Weights of a small transformer language model.
Size: 10 layers, width 576, 9 heads of 64, MLP 1728 SiLU, vocabulary 8192, 37.9M parameters.
Architecture: RMSNorm before and after each block, rotary positions, no biases in attention or MLP, tied embeddings, capped logits.
Each number is 128 + 24 x the weight over its row's rms, rounded and kept within 0 to 255. Layers, rows and columns count from 0. Numbers have three digits each. The size before them is the row's rms in percent of the matrix's.

# v: layer 2 attention value, 576x576, rms 0.0363, rows 440-447, columns 432-503
# o: layer 2 attention output (transposed), 576x576, rms 0.0359, rows 440-447, columns 432-503
# q: layer 2 attention query, 576x576, rms 0.0379, rows 448-457, columns 432-503
# k: layer 2 attention key, 576x576, rms 0.0374, rows 448-457, columns 432-503
v440 098:133118124089101066148130142114113122115111116115154138092119133122119142121114082113114114106105114135124138116110124149128111146182159104148135167133147136138147179088164122146130130086133118147107139145095146141160
o440 094:123132134135148135141136116105131140151152100131133125130113133095160113105116144145140045129185150136156112143139158087141140121115105162077105111131127121132129101177131151100148109064206109142129041152138144135094
v441 087:107147159102188178114127073169189143185163105168163097157128139116139143132111120119099146107083119191121080127144133109125170128122150136170116133108110114163155105154130138129170099174093117162101121097114127141109
o441 090:123117114158099115126143153131113105098085154126124127121150106128146135109112141125136080155105156131134149098087118145106094103114102144064122102136125102153094160124146099140112140080129152090133108127123113172153
v442 095:147165115107099129131149113140123126105108103146145154125108118160122149129158088131114118096117118134143124083086109125112185117161113043164130115116135103121136101082095137130161166107089132111150116121215117113174
o442 100:174114152148123118144098101095103082147128132133125097147161130107110094125130130121160151089115144141112110147156176135133109142125160189138149124096126134115171157150137148117143127138136152149154165149113162152150
v443 096:107107098102115167164110106146168102112148124127167084142132107127117104087120100149120154158114121143155091179135123098089147134152119152129118132159100122159154113130151131088137132119115091143128146156156088111153
o443 087:118156100135112103120124145142124143149130113097158148081096120124141144136114135132114207081125160150120137124155140124114140113129150138188106128113108114126148122150139118131077108161114180136128248136121135060140
v444 092:138103098158153139153113164133120116125121182154134181133146135167114112128116103164088157133159119168148119122127127120129139114141106109155136164173094126113123137111151126110116119123096131140129108133149114126182
o444 090:126124127094117128124140126135144150130121131104110132070096120127116129145132154125131247097137137119096148137116134131136119125104151146182122140083138129098120112143131105151079104174124157140117238143085129096128
v445 092:104097126103120100144127125140206114120127155143100093066096118116126166136095139118166084149097181103133150146099115104121110118160153177148111102163075125118152116061111158130132112117094069129103122132147104169120
o445 091:146116146129143130134141159139081128138139161121128127147137151133119095139148108174166111152135091155150124126130123092155161145136164124116132123122173090130156140151134114106153133140145153159124069111151134112132
v446 087:124127105139145089097137130129100092101144121126084163151140113160114121169118185152101120098135156117142140124141150184150123137124141119127177126110165127116119091109201163130121138135125109147109117124149112119102
o446 092:093172121096104142126151121105133154128108100132164133111106137122149131086137080120101172094120105124116149109119151118141104141156124150098090133133113180151109139158058089120067135176169146141144144145124134123113
v447 088:125138127136093152154144095132171129170115131064109134101111162119115127138123103144120164084127136117100111119125120098135118131145104121174128153093112129170104138123143134105182121140070141077104119115094133085162
o447 092:169131160125157154111118114098137099139132116148088094142129130102143129112118162143131124132145162106157131120129138152131146098086144123114180119150122139110144156123108136129121165126154101129136138139135118184091
q448 067:155158144182128125134147139130105104128175122150108116103138094158151127148121152148216116159174132126158146113148114142107118135186146124104154150140104134092149131168137146131134106129172168109143101128124136132128
k448 097:135127117140130145108119106084144143149125115134123147155145127085123112111123118130146153124097152102132116128119167164121142168129139113104164098100124200130158150115094129152134131100155132131076024120124155172092
q449 079:148122113152138100100116111127092099141127123117129130111129135140150147114099155116148136135128101116141115077125144110113125146160134165133140141140112148157144117149099154106141106118147119142106079114151117148148
k449 079:156154097117113146103133116088159158108079127135122142162131089096150111132149141126128150144105147121136143115147192176142149169104095117138148096123119186143180111126114129137130135124122127134118057089136138116124
q450 082:139090106111168157124130077142140127162089128102134116158160100102132102121106095086154151158087160142169104140114133157132118160131152057123130187107157141127123118122124114129119128119155134110081078123115182135103
k450 093:126146076125111102123122116080111143146091080124094150125153109145095099147139156099106122136154135135120096112142167105115126130136142131113121143141116183148127118135141128178093091145130151094104151104109162132132
q451 083:090151142126114137148095119130167108145108103152144141100088162122142107183192140139094121138102120149125109147143122143153173145118085095170104125102102094115099133161131155101099129176099156125141171100166118105133
k451 077:138120113151137115133095164185110116117174114109099098140115153175101117135117071144125130135130121145136108127110121102143081087121125153126114143124178101149105124117162091133140122156131139144152192152134131097153
q452 102:149149134111112127138181084120149105149111158114147075167182098124080070176141122136090135119118142096119133160129125162122106130130136086150103158154128104134107107138129115130102095161157130107116164088138129119109
k452 084:100132133104109090123086135145117097138119136163153092167135136133098114085095078146149139121110130108097122131142073104147094103099148156110131157142150127101095114175136134096141134081104105104177156187178107116128
q453 117:104172088135112114140136080132175193171148088122164125138144131133153105143119133126109120147108118149145127131164149114143110147111090130111134140090129122135131153127130107071126153115115106128150137110125152116118
k453 124:143141107140148131113087138146207124127139109129114153113119134086102113135120118099101106161145158105156145134150115127109157196123129114125117163119140132108110151148168130144165096144143136144110134127097114149125
q454 125:104125158125125113144149114155129135150162148127154119134106112163135067127128180117056139177130158141097144120136076124147180112137103132115118109143134158168132117118089146111098119129134116123139121111139132152112
k454 126:122127117106107144157112161107082133167112126122141120154169131134172128166133131132124116118172107127163146137127145138160101141170123168127112139184121126133137148153137132130121165117144150187131120095128138122158
q455 094:101104156093101155160144108138116131104124157112111137124103124116136145136145200160090112084155130136115107105150150136151116134127116123122084121136121103124122097156135125092150130084126136161117162140154112112124
k455 080:155090156144157055120121166153140107117160161103115160110117134181129180099103103119123135168136108132132089128139118099122100105123165115146074186155164075084102179143105148088118150147128121118164174115125127107150
q456 095:129101095123121156107128100090129156138092146116116124169110125129102112119121146196139165137166145132186113171128128183111113160190124135132163153127136151113160095134082115150093097096151147148100100104122129107127
k456 088:132153100117138117115132107103110158116111084106125143155118103101137140111139129144130162108104171131096126120156171142112123105091113128123115115105100180135155111126106132148152124124132096075111107104141086144131
q457 124:140094140166096098119138137102072123147113151082143157118140062123158153134115115115136153150133102069121166130135148131132131156142098162116134115153147122153138143149145098146148114104113101175115105143109146125156
k457 118:143072077085100139152122125100123150106146157159113167154114107077124073127170131123116121203139128119173082155143140129110104113140123121125159125129110158098122092120171128126109139126121169148169116125102134132132